Weights of a small GPT-style language model, trained from scratch on English Wikipedia.
Size: width 128, MLP 320 SwiGLU, 2.33M parameters.
Training: a variant of Adam for these matrices, 9076 steps.
Each number is 128 + 32 x the weight over the matrix's rms, rounded and kept within 0 to 255. Layers, rows and columns count from 0. Numbers have three digits each.

# layer 2 MLP up, 320x128, rms 0.125, rows 101-137, columns 0-127
149079111142129140221125084164121157141139108136101159098186138185160070082118093052145166148085140076130162096138121175119124180154095111159140146074108118188088090125176172136161124076149145104170087181139073152080137123175141105145073135128103105145139092075085117197147090138154098136159139123103121166131102173086141145146160108164101145142129072091097096114110104099121116095147
172162150148110154097128093111114125165109181075165068155131124164119097107092113122152106145062131117155088202118091049150132116135160209093118128158093138123136095110202178139116161128095145137137093181125158129167157226113165168127155150134111151141157097146116110123159117121150163166121114148141121152161075140075134110161125131190110096134168100130179104067111146122131130160173
133130132165148112147132113126129107148087095169150139096061180120133136138096152134159164146126135079130075140138134134150194088109148032079124150080101102176087091153133114106118174078156160108113128112085102139152097160138169104105133117148113076176117155106160144150072151176063126156123079183112138178119119117075131143096113136152126145177084159215177121127128125177125155123132
149140138081125126096132162131147158177153125102139139122154164142175131108108121144118148099102106124103117142079100167110104137147133065125112178136167149120145090090140102158132077138108089072203146152123090180112118041140168115053168078162157060135106130123106158151144103128085116060092154113104090174159127053147114133132164141111124120127147178146118131091105165146071115122120
112126123183137144104125104125144119143158144063145124106123131152150084127113090125160065127150138124139162129103067137146160156093159135110069129116054145108128106157094143137189166185150132113089148147133178174109158104078107174123131182150183165095142126177098160085078059128118082115102111122144196146106074189187146107116118130085138151085109196116162131119143103132131108168135
104143140148091109133102123162104130133148146164149193096103143094114140167159133136101110167061081165140119135158142173121192145174104140108131125098106178125083144119136120122156165116162153140091112148118117081166131109070134090058149104172134111121093127094101137145152183149104164099091140133155064166088133121148109121109149165159120079117175065220155101108140095147155112116132
168115154107097103092146102060149128151067096124173129133137195120114140105093182136167095142110159104133113130164119055142098130140109167089064128148066118139145167109125108185109124073096099139134078106175063118143126120083134122071145086114065077081156171119148156105088137159066114141092116190150087091156109130132120164157128034142100116198156099087093062111149151097120145173080
173116104123113093152122142137118145115152119184151118079090117150134156085186158175089175096157096115141091108114118143070080134199175136162093109093157192122063156139132115064125148144076097167168141158099151157152123146123117183185138086094123118118170095170151165080119158117122123092111138144080150071138114134148131108144162164200151167153126107128189090161102183159184097130163
173186132189114134157119068123060134053138172139137090083110123156117120104147120088125128151132163106154157148099122105112131158072147129093101131137129162218100144169086181121126087114166164163126118165113133116088144160135175112052154092125071107144100161109145187128154155169148170151101115144088108116157140165142154111204172123136131134120124113126075138123123067121124132164088
143067133099157142152126131126166096074059118179138132135152135103135144118139122135056110087137168124183143199117149116118098112086195088179124188114125139125121142148159106139121167187082065142114115125101139114163147132091124160114133121151145161105183193145131112053150132145064091113121126100103096116129152173148128173133133125090138140145091122154132120147098145142095096119095
142089197166124135184105131109146136149098130118121045145077197186108144087060150137135099143094117202140104101135146132020126150075160163117164142127156112177105108127082095125106177117106100144164147179088116085141156092129104160109064161130106136148179152155190122147080149126158119153124118168112111126066146139135154078146168172142118100134131145126166139139094122157141162095087
136051102144180165139152097106169164164137185176139109122094099140124153158144139130160068114123142122116094106179101086132069184119074128160180216119115126126157110120075123126169115171094120137124130126156124083131114071147152120104176175082128120080142098102152124130117128074139102164061197145167093192175116140117126127194082104193154118111151150149099108160107082090220160156096
171181133207076102170131134105079105117120089103186120172139138173161132133095099110101127155115128212164157125097121098163145127112053095155104123204130175162157139064123156161142091146052106169156155168139110132117132124107119169169140092088118111110124135119162112136116126096127117096136201068107136125131149126097131149151138108117209118115099116128096175070193121109143144130067
112104136061137093141125203160132147082166157124058139147113221156126095101174129119109154128097148164139082131106134146085136163100187084133098089126110201145147143124133111149092103144139115095161150124121135155148117153113214112088136142142153174152195135088135149150167099179157081129168104145154125123163124179073178118155174086140112085138060126163093176182119154142071077121173
149073157149126172089058149114158138132142175068145121215077082124115101160169089115117140122156142114090098170117130134125162143088143139099167092136144123088138124084128100149166145109120143132083120140126125090136157118150142087166131127127130155146178105205163188159102190183084146092116159087162200072185205134131101087103098144133053141130132107136132120096123090129159093126100
177105140103100135160126108118089088139156166131127136161111122104091122142167137173151142106122087115109074140128121162117092071153124046116083092082188121119069162137103143134125164112158091121074135125096146187125120119099201115106174139070181145114091157121114094085115211142095182113120112109149170132107114116113205095092117123198124119184122164156152132116061190094138148164129
099129138130086098105112110129131097106174145153181115110084151115208123161127155155145069129102092100132165127071147157113127115092127060130112153173148072109101114126074089148138111102088122159199163158150134148129093112097180118124127088148070128125108114165152100121078117082134148084161141115162189068173152077160132082161150143164128098147133155084158108211124143131124074162176
107100113183137126139128090178103073168129166063171142135103196112128137154075100086124139085134133099128105115103140081158100143147084094096150110130129143126103089076075105146096114152132174135168118157125130173123138218113165086151152160156181187068164166126088105084123103096110099063096073159120095175158102108145148144172101142130115107140156148110103136127132150122171043170185
098127094095147170118069125090160137129117129159133187089113093082127109186146166064093153146068114102126159129159148143160154149124110086124123091091151120137139133186172163182110101179182084114111127149154131130124142122140108114086133140202139134131141101161142109112141181154170158141119136129140124149119135120165124156098127088147124193129102122176128087132120117121100111120113
155114124204151093120102133150197114130137133077166081191106089158149142115078089123129113081133128146172156151131156119154125122159088039122146105151078143139149104087096122148125150153138143171173155143187161093108094167123118082130122158087031163105108105146134169147170143144078122154105139157069164087149074185108166159156115142157155163127149114117232125122106137123205145144135
088132122089047124113105143157131134087128153091115095117164090140077164083085064106186134141104112204096109086097132093142141094078160081102162133156156147127111124100146097080148162132086072146132141145153111108116140073052155157114116199112144116148129103114082162130103151135133126111145081105090085084180150124147128096086162172135088146103188132177155155103180115144126126143097
144152122108132114197109100135164142139159122147110150101149124104085125146120144163124133122173116143123151155082154133146137147099086080113123119136111117118158147159097129099134079151115125073081102114142133096150144102134135145123137161126145108181141117098109187067141108162157069125149138078154195102116142151052100141131136179106100171107145143144159122163165118161171149153104
141187155169103128104107172192130102130193134089185164198162124112150078172141142131227139131153105201104142118090162094117114128167141089188096100157189162117155113180114165149145137142062169100082101112119095150120208134094169127142139068100123147096167149079169101201157130148118089106111120141189106126134189070167120151086103187180143133144176145174090239137187185174111145091149
149114100067106165115137102133183151178145096164131133181174171072103134155155146151120130095134102149127060098136107121226139191109109079087073090135106108153105139135060135123126156142093155124120161094089110109152149157144190102151142060153092132103134190105092095111090129156082170101163168111117090207146103117155108070115109083099135146073054086169175130139102124104113101062135
087109139078130144085169178125157128124143150144147085143137194150127158157142134114147105172142108147113114144117123096101143146137098157156119146149159116154106121176066201083243145135132110144169119167174086153102126075135136143137129088063156097123125117115143058088109112148156063159129112116128122150099118101120150081137161111131191115095176189088095134160113164133168096137128
155154153154086123153128137145102117063156049129052107122216105146172122141110135139092137112122099157141124146092199119100135134128159128166092147155071181154115116166129121159100127162148137105114165147139136132156186138142155095164141131119116174108152156113165136080129027156097138161116146081135129148157170151121092098127131130150120118141151093116117101162132102168140121117094
110134118131135091096132108101117133096092053145140177159102152135159143140078082099173144121152113207125130125176136155150129118096188100096043083175099109084106142120136140126073112106135098172145066130186105180104118183137128060113131201154169084118156126126060082103150096075126157192107108104095115195132169152132089145115123115182132200088200106084122165116161169130172117199098
139122182116140141090154137077176077095154109134125067159090097186224154114101122135083105125109167130163123131147164136140175205196125092087087107117136142121116150095181117167175175157127099099139071141140109083121085158164102101092103131077144094091121136131079157090140104116129124105103154168154084155160145125159106124122108084086085130143137079112136147169175079190025107118122
138100110172126102148116127164130145143161114110087140114101105166150156121106145181135118111198151126101081106083160137134119077120160128164112085116159140149153135099138129111112189161074164118136170120151116146126100136159093141188087075123141143111141128157105114121135142166136118103117124087146164066117132143128154078103157114125099172187164168143101040038169066152085136170173
082131045144150105112122149149211114138161136143064142119106088165124149049142211059142103120189131215084123102154129145128130158131178130144143163166116106115134103154135104125088136161101155112155115116151135164124146094142115116141134075199150114084144160137130111179112142152166111127106125136112152096109108107128189089155112152083143128112104176063139122130195154107128087106174
139194202069105165118107137169152065194166150106179151145120126171097127102151197124139130108197163129151154186159138199108149145126165128095128141160144077101103111089126130174095143197111138128129163163137162150071117113102147084132116150121161122114121100170094105169136100159209063178064112124125104168127168103126126086136080144169161123147089161130108135072163145078105115102218
138089209169155105157096125120141101125171130125128132046162131154168139167118149070141113112119178182151116142164111163138137112159176076121109156154147120126123141139197136139120072173108105067144156120092112086218132159212084088099114144135088135073069107101173162124132055117157135070150187082115116174119132151099146088115125094109170127122107087169146155164119121193166145119103
160120150093183099140141120113172106177134112044149138117188164143156110122157100104154119119133138114142169116060189128101106128166139118137073107101160140169153141164153089117091144156124115115153170120178127119099158089062182145135089124138135136152205168113097194082143166108083142094089111160126126122135200082145123136073117162132125141157151126150131156125127124173125124172143
145119166103179134104133221127111102123099151135137160120139120159092129143143082111132115136114116085120113201158081112168089113154061122120146154087051098128118075129163124093135117142148115112089113126090140129125130096084154160117151138118182129154108093075158100128097163156133119185043133182121148086184116156139131070165099101117147102129079115143061145117113084151140184122140
146107114123092156110148112120084128096123145119138160124132135117106179140088047145063120095124119131108110147141132118184170117075154153150173091100070040093096143071087033113142150134098153176129122108160131167110146124128136124101165116114113071122128106143161094155153126124129126149132129183166161107166096139133124094136110123152094121079167187120094107144152075103068132157099
189108104129066077139116088112150137178104086100111094138140172151127084124104138206166171156128134086130140120104156191071176148055101114155158096134173105076142089172128088121126127150111075234090115123164140127093103082149128209189173101073157148117099178116148123112131112124166123133180108147102120148153161152124107105073104136099069184134158165118150133139089162102116070119151
084157123172195129103151177134195125124159112140061091090136167176112153128132123106155159142078145108138136117098179100130119152086113130128121098134070115155103138124130094152125097127136098107140102163093148078091160133082141121129106143114105132082044166131146168092109074111132130122084129137154136126096151178138073128127147125184104084139069078122164134167083126142111151104077
# layer 2 MLP down (transposed), 320x128, rms 0.12, rows 101-136, columns 0-127
138118123191102130127098079138133151117106124069129188100071126125091103159162108127086121129154094126148150092098176127091077125109100074153048157059180122184115112144101095073137129141148111125097132152110160191125136130128133179165136173097144134095083088171204112153162153123089138059069157146183085160157099140142125065120165070133126130196086166138109139138115107096135086154133
117116077103158163124130213123130088135104102157113098107101149132109138145069132131131114097161096076079061110090086097126083157136103105092139129156141132136133096096124111084106097093174113116117175116138127099133116123104099071105132078060124119103143142134083141089156108147117126135147103153144058125158121191111135097132120054083109144138073103131172171114157125183146122142071
106117155134102117184195113177096117122140125141140078100136114072126114138076143107165125155131133083087147152100147152076146115192095186138143051134140121099125150123091090182169066065096123143150162147074106095163128068152072133167150187128145156163145063135136094129103132112167144096122142099130132120225125155076151109083127175184120124055129132149162135106143116137125120150105
138160147149144114048151115077106184132115100094075105057118109106114102101111131121133179142143147151133116118109126119141129141117148117115104073133181193114123176147138091199159185066113187119120109185118089145146091188102087130122119127141134154126072167106184151127145173122129133158111099142163110188137106106127127112140099142097087062139115117133175142144140130112130125110166
132164147100145134138089167094130106140149098127090093088093100113136115100119118146135145102149164171135065142103132163196102141151100128182124160124186193096086080159156135108082120095155144179150160060177121113143116117151126109094177101087141107148137099123139135152087113104114096113153121078055116115149136058088135126152094146097134111144147127134089171135180133163092150106167
059121117088161153125151156112164139176163141091062168173134163088088122118112145168175178102178125130144096113143101082154066080127163115139127120128148104125150117169134157121145129116149128144066134124101093095126130158118121115122128117074131090183185164094175148092126077157191113114131178140162166125137103148120195141126088140097107141147131084108100141109100090109145114163111
080139050099158124098091124179071147139127149105078104120056117158098173124121102122095098191105183149140093098117072129157069136116140073145190133159137132124081137132189176041131131087134077046184129194084137120090104154084123153121077126156124130145131140116123121144065132121142102092180124093064112121132140068084090131143086118181106126120124160119125144104131093124144095154109
115112086130150187115140170204163151096104090138124074089085169186110171146171132110089108068186173098077108112117145159076127079116123109103161204128101099153083068145132151098189126087135093171083149173172103141164097133079170134169146133154120104163120151090142118130142147103114128102137131112150158123167095091112120135127086140070111149097138118056093150130079112175079059143133
110061128073169150102140159123132117146145134177158056148123132140117118121149094124139161171140161132193068116090127115165153119139141150110124116131144186103153194096171143127111112141136118103128109174159148115087103134104198103107146137094142094114144094083092151095105131094158093082143128109172076151151133078136121109142099101108196056098101175140153199102114134150160134130143
066129168102122117097104099174153114140175092128126121136071061155080147131175145111157139164111133157119124112116084132158154140117092143159140096134136131101075150098139119144096176118125173104181092163120118164135143078212171116160116153136109104138102154104159159130118157132133136147173162120096123091102098081114088104129066125150122112062119138117074179093132134110149170134121
141117175121106177135174114228120111134168084147111146118121117130194205088154177134118175143164117219139120169159072102075093167123100137135132108145195101092128136132138126138118128150146074094130139154146099102157099104167116130085046075068139099158157161173086141140104100175149131090146116112085154115090165084123114155083166160110112102128088085118175142146161108146093150146097
103190141159136162073117098134122141125107114148207148105131088161101125166126108163128149076095047132000151143145113085172086159090155128185107175138144061178128134153127152135116173111077113078166103159103122138128136078102129091112150178070144145095151120104129109129125113060082143107082155148122141092142110199134175078138130122115144111100152123178102127125141066124152125176207
096128068134087140148135094126106163135086096069199077080065087119153185129126143121113132148074145104039094140135092154162185149127097094123105138146107164166123112075126147163123127078129097169152129138117118141129134179145145146107130218178030132144163149097131097103131117087085131128108163131131130101176161120121132094165111089159096147080087134180161118152072077189200157131143
127094113179160137118095223144154102157134126151191147141114176106153108178113127164076099121149091115108115121062056179196143128135072109140072094153117094105125122105152161154122100082145156085106098167115147079202161134099109132147104198126073096121074111159164133146061126080145050070140113090130107141090142109135133095100083155123109142145178139085132142098086121064164120157073
132133141111116173141133169143130141097082148150090139169106137130067144099187201030136106123127096120208056030149107097137096193146145151099162098213118108084095106168128074119155096135190131150177135074120124133150129095105139114116140101111160119169142126117127094122145095133150137166131145101114113155116133085109162119080180143125194149119121113124142137125111156122099149049141
100138042101161077087136145151142120112104132156049165176144164132106140152072195156183172117139090121153114143139172144147114173165170163124077230112153115110117122145120098151105045105100157107090102102128083181105142092130115125135126105138143070160075102083094173091169114130133124100194132153134158117122142168119128123138177109153114174179147141106152091107093112176097052175125
108185174107157103136151073131085133087113161120135099102174115096084110126139112068119142102154149153130206129134166108128122099195119146116227154089083123074123112099162138216104105120159187125137099118120200099083147156130085120124087135137123105150160207098157118128118142141152147140143107141098077165099089113145149209115124124153130133119150133073132085134158145120105166108119
161083153179153175130127255142123143116120129163058142144123111196170152125136139073139138153045176151144125159125110160149089140143201124127177124188123122096163164190144121173149101097169198103142096148132113129107178136108106127150172179135133107154167135128096092167143202120078123124099162118130125105151128181098136066115147134127134164124119149139121150136148188083173129167121
094105134148109121090091107095138141159101102110071107130143132110134105123093111158203133143133066154138138121092125102192159116140166157120125135140104160153163130134144120185105117118134139104179113116152142156117141100109138104147108132141164118131130139182144179112099097083142114107063127070152113100071112072153099168109100138144166104098137120133145161114110123146080168152102
126107177128170108184111098068119136147103126135101113109079132173116160159115156146117098173074140111101111171130150116082127119163131161156098136114144082136111143097116146173119097086122141050134113140111156163111219130173088119032140148147192161199171145140117060128121171137194118148112158101193132061087115149160138172100176129161087123141106131124121158116120099080166126126164
067105108183154139145164148163116138150065148101147135142085116121151081113134114112178116141149125128000033097132144143153094120120093138141133122098169133120089125161149083108120131081093115121121164141144124118110092120082128138133091217076072115126128083160120118161106149138139108117142084124137094112104134137146121133137154114131116113119127102131136135135170118074094133076155
145098132093173137166158171148161152102102157156188188173119150136101147153123145151151118157117129148129098100133144152126100098130182140051145141148087121113117160136131133103166126165082108106048104139136121130102131074131143155117160087094116124136155115156125110143101067170159119128111164113166123068115117127129120124087092141149130114153132134178151084069117132122157089089122
091145120140091138141129150132128080100092124111201122171120128151152084125096165162147144097166171168123157197104134177150166165147102155149117099168092135123106087152064180110097149169137167216093136200142157164084146140124202102154079216169100134104142154121133086170143191164156043123072099184099140132167151136177167182181131097077155181148099113160126176141145185200073133172083
116065118198116126138087132106139140109090148176178127115086155093158127160171089109084151093163143101078046087138165232063142110119146077120153126146104125117096174125156102089153133146136166124117024144138061098127096118167172076101172160060151152093171121136121122117142144150101090159131146158172110108159154197096165133112138119064133086162153161112115157101170137114109108171148
165107139166106068183182159132068142121135149114183173107150142173096137113055093126112125084157118091121173122131117120164109156147113155140153104138158139193134165082128086111119118103134086115081131122111145170133049137019143166080111102110102128132155063191122162111149115081063144096070112143123113137126114108143092097114132105136110135107113119129077174119150138100120114107085
100113086146192134110129148121051129127143099192143066126101143146124139140127152091094174113153084101145216147100107189122074121157139095142133103159154093096139155121072127106151150113107133163139126164080135111163127060139065138143107109108163128101088066139109112154103118123131122140127143162109164110173147158134113126090122124085136113129079089118193071125103067138129112093083
123085121159146150128229192139192115100161097121113189158072058092083149157168175144140139146185109159075138069142116096093119136146179110142113140115157146123128151137137109157195060108085154175118150091106121132141115140093105059132129119159173182178137135096117109108093148139157140130193146156111141149137194105159100116094132123132119113167196115106132014126102089092174069196115
099071074090128099116151083106131097179091071129115158149106108141091147117138111090103129104180125102167190116111162187181062135130103137094087122148095131092094106149158121151090094122105130115140148181156208154134122146118154156142140191121097180094136148103130154079187169137105176168099154167086095089122117138108103177122122099089099143117131086141159151099149145091148054136183
138085115094082067091170104192124117081166119146116156150167163129119145164062135129153108130067134129154175166147146091120102191082155107142055104094144114134144124130083140102080145084176086104151095137175121114178130107126108110136108132137105161132132099076138151149151156105062051122091124162167109113163126180059094131143114141098166126096142127117111125199049121082135125127164
130121090119122147129137153125131135106167116144133124091091151098156092106110099146147089045170096153124055135183121112065137110111138081099141125092105120128087131114127120153145115186158159143109130126156139088212164066154153084133129124118193110119142118156093168108135061185140107084093111164181162108167144151085077100103120114096142176103112163144120109145177112139108130144176
135107135174068133101126023125186153103113163088151119175132097077054139016124155118128128139112190111102207117103182072111134125123108113122089101149116129097154160134132143209105159123147175172130103099145121132086120131138129184166119175086075109172195093182167139154167155084097155119141138092127112139151147181169158113144178133181162142156120139141183092127081150103097120128145
151114104147113093119161182150110129138103148120114203101139110120103191115165153138127122145131138115187213140160161108164135176108191133161102129122148150137082205117116160097121083083139144106138128177105115208103147075060147207112061120255142134173109180162109157135113136133150145138120161127145184150126155113137047136071147081155118114088107090159147117118141122154103074107135
087142117159117100073157126107146144099102123119121135141140114120117089120169149134153074140081088077105171098146115134163162192118157133115136126105089132136166121103119158129119136108169129151134143166134111096141095177155069194126128145189108098042134136167130163138165137046107132160166169173125116144128137181094076111171100137134095159144046115137119124112082101103134105067170
135147200124160071119117105128191139092110089117133160094128143072131122144112094135095129136159100142043167149076149137170124175166133099151113197145092079135103143167150166137144063161155127164157135100136151152100136118154107123094088110131113175127113094093163129133178167162134089203105148162148114107152135144120172108191073159182136109137117161149115154144102086135166150208146
092073137111148183102126132083158184123194107178185142087110100129097102099094085121098138122102138161027096117118121135157147142120118149105167106121170109077110110177132143123139109054129100147148117080091082130082180166111091100125091113151136183138111110122126104122132150111140072113100173170146106152189038146097180133120114123103093111110088125120170135099151116095125141111111
127137162140072064105158099118136118091132105078162176064171098151079098128118149126158112118140146153046159141184158164174146127098122143105161127126069143178074152115089177176126121154126113135117150146092196168114081098185120112106108190096086141096095106127145099136165086188156194100157198088044174152169094137125117124139108119169117141166100111181138111107128107123178085089101
# layer 2 MLP gate, 320x128, rms 0.137, rows 102-137, columns 0-127
096055163062128096120141098159134089109108152155090148120117146178156112082137180179136079181124107126089117129102140165093147115173129130131138109044167084153128132188111109109099114126104116059107136148117089165137193123095188144147040137155130083173100150138100098106112144057174087095115175115110103167123162162172179109099158099052099108173144138081143105135162080133159149119103
116088141161093161152130112101165172176116103163107106142162122165101111130156142079094143102097107068175088164117114119142126147152119089136182120099083109180147165130160134132087111075210160121111111150124105149084162133155145156136102130071123108134091130168128112159161120123225151207182134170150109128115144081094115159150192090093090086137152107113159105118063088139146106094128
123119172138086162090154118113086125132132098100121102116233186058136112089112123106124150142090105125136140150159128177130183088143098132066146106141201100101104124149084120191141078105130147144128068112131077142145145142111137161134101095148139160154089145071101192115181147144120128134090078132112156164103122109145091089131095175126153131109170072180103133093103108134151056108143
123186164098149135164062104137122084127157117096103102106149088139098110111108117125093155124194125138134081148064180160126099092171114127180168149137134128130154124111116111128113117114089159157120144150177136112133176131153231112137096106136163181123147112157107129145112103092157136138162136150079092115089143098096146137168128146093126135126212141151100157113159068186139179064145
103100129114075079141143160123133143113117103087094077174137121183163144055148127124160085131158131103156111120110171083106067117156140104148126132121127130113119075171172146116087100128159139097090145146137118148113175112160131058121133136060173094122118108123156131152135105078181114084086152137102118151100137113163164168125195083160097183141176113134109123143153149142087184155135
116130170055103110169112156169158112139125145119106151147101126121122164062167146188116081091179120131132134112095140189180160091116155105082177225109148062129091170180117125079097172134109086130113143170105140199152144055116142093148114094129212104156139153152076111136086103201099090082150133094133084168124140132132143108130183095124134117118126178155108150144058148114183095157126
152020144095189133125118115132105130151123077155149163109161075125095166096122086161124106175109150079138120146137093153143150134159169174113138127173100078135209188151098140128184133175122137082121073128103131153124119165118096127127103124083150109138145103141072149132171106163243106203119105148123146092071152149127170153139115130084117090128129079133197118148102076166169088134074
118125160048107121180135152180112104132107131103110118123128136126134191117138103137143054108162132128150104113098140143098102077070083122130094178139156091090105212153156071108118142137134074122092146137088071175196116161147139159136142169072146110160143118155103099147120159098168070111153177127147125161082152118104093084155150056071121112123114124119150164147102122204119147161165
135121114102126111163114117101094051131109127117150165142127146102152168152161133152114102122162093122133133087068153118124123128136126104161080138046131126176144196118129159054120132111092132158102134162147129178107157125126119155104134118066109028154105171131138119142111182093050089160165128173105145123130152111180162113109117126081093167150129142194113114116123160132096154083111
150070168078093132055097150116155119157094145129192122160129093061153125154131106119163169138157109136128115174067118184127095076121144117132118148132129102112143187173076136124128138160188142096097091136093062096140142119145171056112147112135144104117111203092145212166145156154101181100143122138091094158140130102126144179086147119126138181119147142155127127088131189189076124066123
087100108085118152169089174176129100158115200128167092153167128128141157099179110172143121059094122101106101129158092108138091128119146149098176196159151114120116166156119163130177129099092115130085124117135102116153227096146173112128134216031156148123123079113121108102141129132129138125107133174150166199121168127174138122159136130159091110119164133174157170096123102129181170134076
107112116146099147193099165161222128048110130205186125149146165128124118162153126117138139118126149167136145096109160160093091095142116112101152130172125167121159127141088088147091100120111079122092103181115084128096150057144130099080086132114110167090105078127126149166154132092134083157094111092033153132089131135077119141087152114077175129109093123130169146101126142144134053131091
094076087147153186102095189124125153184099142150077099129141141170091101151167086154091178101186151159186146152159084105150072110137096168075172129132124054106085106097076130138160049152106107161114095133176153154134132149134097076123104137124072194103105053112128051150105142121096191146097094151112129102093108139104089143160148046124140085114105125096100082146119094132110098128109
126168112137127099165118176186107129160113100107181171102176151097143165111142167142162136152149135156191188077164125143083191127148155085136141117141160140126106130145134103155076146165207186091124110121104154150137126072110147123128129117140079176132121171146091163123176145113150115154132121081144142161069106113139158212073142153094199139161156081189139111070086190138088173050126
111115183063118197162112159129091170096066149156116149132089154132183112170179066170143103159162137130122124106105100163133164142103070115105116207114072124079141100151167087083149056132100125127105105143104149116155130098141168146148148116074122150049126123148127089206119127090185143186156168152138156149135149120130156120088145122124151176095120171142102151149181134144057143078158
153152123099106127131064148126145093139171084163144158133117073147173108092105094141157082108111096104191122140159173087165193098102091110108080111135181135166139137160138146079129142085148161124138177158107062139135204101075146085135098151139110209116164073130112152157108117159035166127141132130147161095107157139138092096142112139138129138110141111151119098097143120145131112112103
191145151142116145123127074143115102156084203087165131092104108121135155160151146136139091088229159140126099097130099120131166150118088115136141190097109137134141127169129163124162157156111108162175158063145150106111160128132105160067121096116128109150086064126094126073119165162145122123126201098143106127064112141180111177141166101139181135124119091134148087159105172241119103087098
112120143094135139106113170162158153117140141142112141117127107129143162195103122108058120110106097115088165093148132106107163127127165106187132098124149103179174166099139124121132081132143118135141103120144090138119169122124122072140087150150145090146119141149143076114139151188115141108103091138120087112124122110165127096124147097131172212084088165120190109144131126157098104105123
146143061111130123127172195130138106108125181132121146190123149064161107115165089102085096111146118179082087080102104152149077124080111110112133132151088155103138102117113147173131123155140202137103114151081137101110082098119133089114139092123134169082079146109104106149154115147080129114156101134112178132124158163141084136118109119122168177093134135181182126144099189138084170118049
104108123168155155063107126110130116179116118128094150125162094100096115060144097100163164159085153120097124133173102135126081116130090145111126122095179092147108144125111151126108113125118116079105077076134053148142169095126102118128067140101113171087175105146156145114105151098141097128062096102152144126080162128135130152097106083102117113083153172123119116118161083133168107110108
113118148128130177091158149138094083123120166081118129197088141151182128169114179154158138080152141122092071067126065133111180091112115120096146096089107107114111133129112062101084133080147146149165098132130133145129107196126149151139152124134173145108152146147111127153110166126127205154163112183082098165101182070174159180116169097100158164108162110061128197134146128124085089113127
121098131092165130169107143150149126135127115150107230150145163151147138163175091135130123103145140090091131159137116158185139135118088141126203155107130095163079163191132154039153126084194119130142139136110039143065147088133132141120079096112100079139144104114080067098116183105112146159131110111099120132115110087092165148123176073090151106138094192124143137119164146190085153105135
121093119141117143130102128137105120108135172150138111175134091063121093124153163186142093099152158113140130118123111138187128101130151103067141146171097038083142090069126147118120195186179109183114065105114090118153120155140185106128118135102142111098114154144161074166122177114123154121170118167203175166105137082157137096160096129136148159127085162148112133132200139202160116079114
098118107144101189145179134092134117127149141150166134165137092124110157081137108150082108112097148151144091187175134180130158095101158105095167134152113112120119113123156167159151086156182145122142142155135104107048076154092130094129111153070122110102130123146105125040112112108107161073167052078129137156111134131146102096142088062121120163109134127146108170157125144126133095159066
179135159138168143120117199147116130159108116105137139159134147069103118169111125157152154163088108187144155134121116106091121094120069132141141080127095154172202120145130077107118093151143131150080116110131142133105145129099088092143135166147131128168110095099171128137124153067101159186116145138119126141075132111144152129145106159123237170125150110098094145094098173169145118107131
139131144105137145156130115069119143165132155139075102089133092127122095077180183072094094152131151143098123163191087147164152120119170112128198111149106105101111156090138193142113073122166154118134137158083102099117140117131134140151149078111110114083134080099131178106046090102148150080174193141108084127073103097215139168171141139051155122103160029119149069147081107117171150074133
160131157134126152099130171120126101128115108112136117174126128049128153132138068098145093146124125130168155083195094116192102123136131127137112094127105123090156174182142121108150128084181179141125142117109089144165110107095136089143088140130113145059123112096099140160134135148060126098134166119136097202133112157146157105115115137120178102074087077132174144185104099110089127051040
155109144144099145092073114137156148157105129142089182115117191123133119094116102148145121100195151137096089088162104107162103137133104149148151186145157115148153199101153114124076106137150170171085139107125170106132140087153159146186117095064187113110126146162082114130074168150148163110144085109115145088107155111104116075118154129157087168128186088145142127091211107156130107116138
129078156158104169145121196126172109170133185122108113152140140087131123166130084173120065127105120129115089094124141157132140094167127125110146138103158152104097115132087144105139148117154099124110168151101126175165121181125090077208122101115140139143110120071103116153105128155108161122092115137109168141130095015134102142113191155152093106119131127200129180177094143148144104053099
149092189083120151171115154154154095159139116149184084176102127199107166167103178056181092113164134170132083157154140157151140110137191104079164111131152058099113152181142091115145121192119087122070152187069136192117146098139171052154170150097153096093123102132123114158079095112229115170135095160074128146110121090158143137156063145099115159101153130141090114095179191146143136084130
139102122141139169116188095124101110104178108094063098140109112069152135118177057145185142123117116071141128094133094168143206129084162144134075144117149147132128160178132116109168108130206194048142080131109086109168110151146152142142116103124100179090181071165030136147189107146081083185115175092126083130099092185102166132144122060096135107130050139107180194104152154105124118115094
146160105092115116157049175142195138223136125075123141145119196103160168119129106141133103081195170177128135112091149115141102119114112134091137127134133112105121132169152086133129110167145122083111167108117146182156146065125168144168147115116156148137120125080098136105117138112103164111059109080055154123113150073172092123112143110097141136193180135130177121100159151221117058154132
076124196147183158127067197135157090188168129158147107157146171111113169119096089113142099100162119142099100142135123102147139097155076123143152186126148082097091131076146145089138124177153160125140127152185132104157163112134132089116112110092167088139122139093122091082094119118160098127060156160024101135121131076144152119163160101047132094094183056114110115090094092137140153105092
179114181111196150122134103129164134126120104100181137156128131097132121084154144073131079150151106072101131123202103098120158142187104145148117114163124083091143128151144096113093125121132140126171144121110139144171146067171129068149109068122163164126195172138090101130146121067196140122093147172122093138069108121150152149127111174074091138153166165132131140086122159147113179084177
103047129108134137179066137117129143193106119119132158141134161105189126100204108141132088116084096082133127103026148170154135114080163134154125118087207115069170169147122105083105129159155116110084119172150079199160132087110198146113143087123122094112083210140154138143148125148135107157139113194100089142129128146142098144154175125101088164118204142171147143123086164149095138161127
060134168144089138114086094135128140111153156078146125160116081091114145108129127083108111119121144076147121094140133129141146163126137196117150147143108128128121100121110123084164131106125097161073162099093176128166122187125166111122100134133162103081085070171186179090075139119075193127131144190103153149091149122189099124138079170100037107153155153140099151092120094135136129088143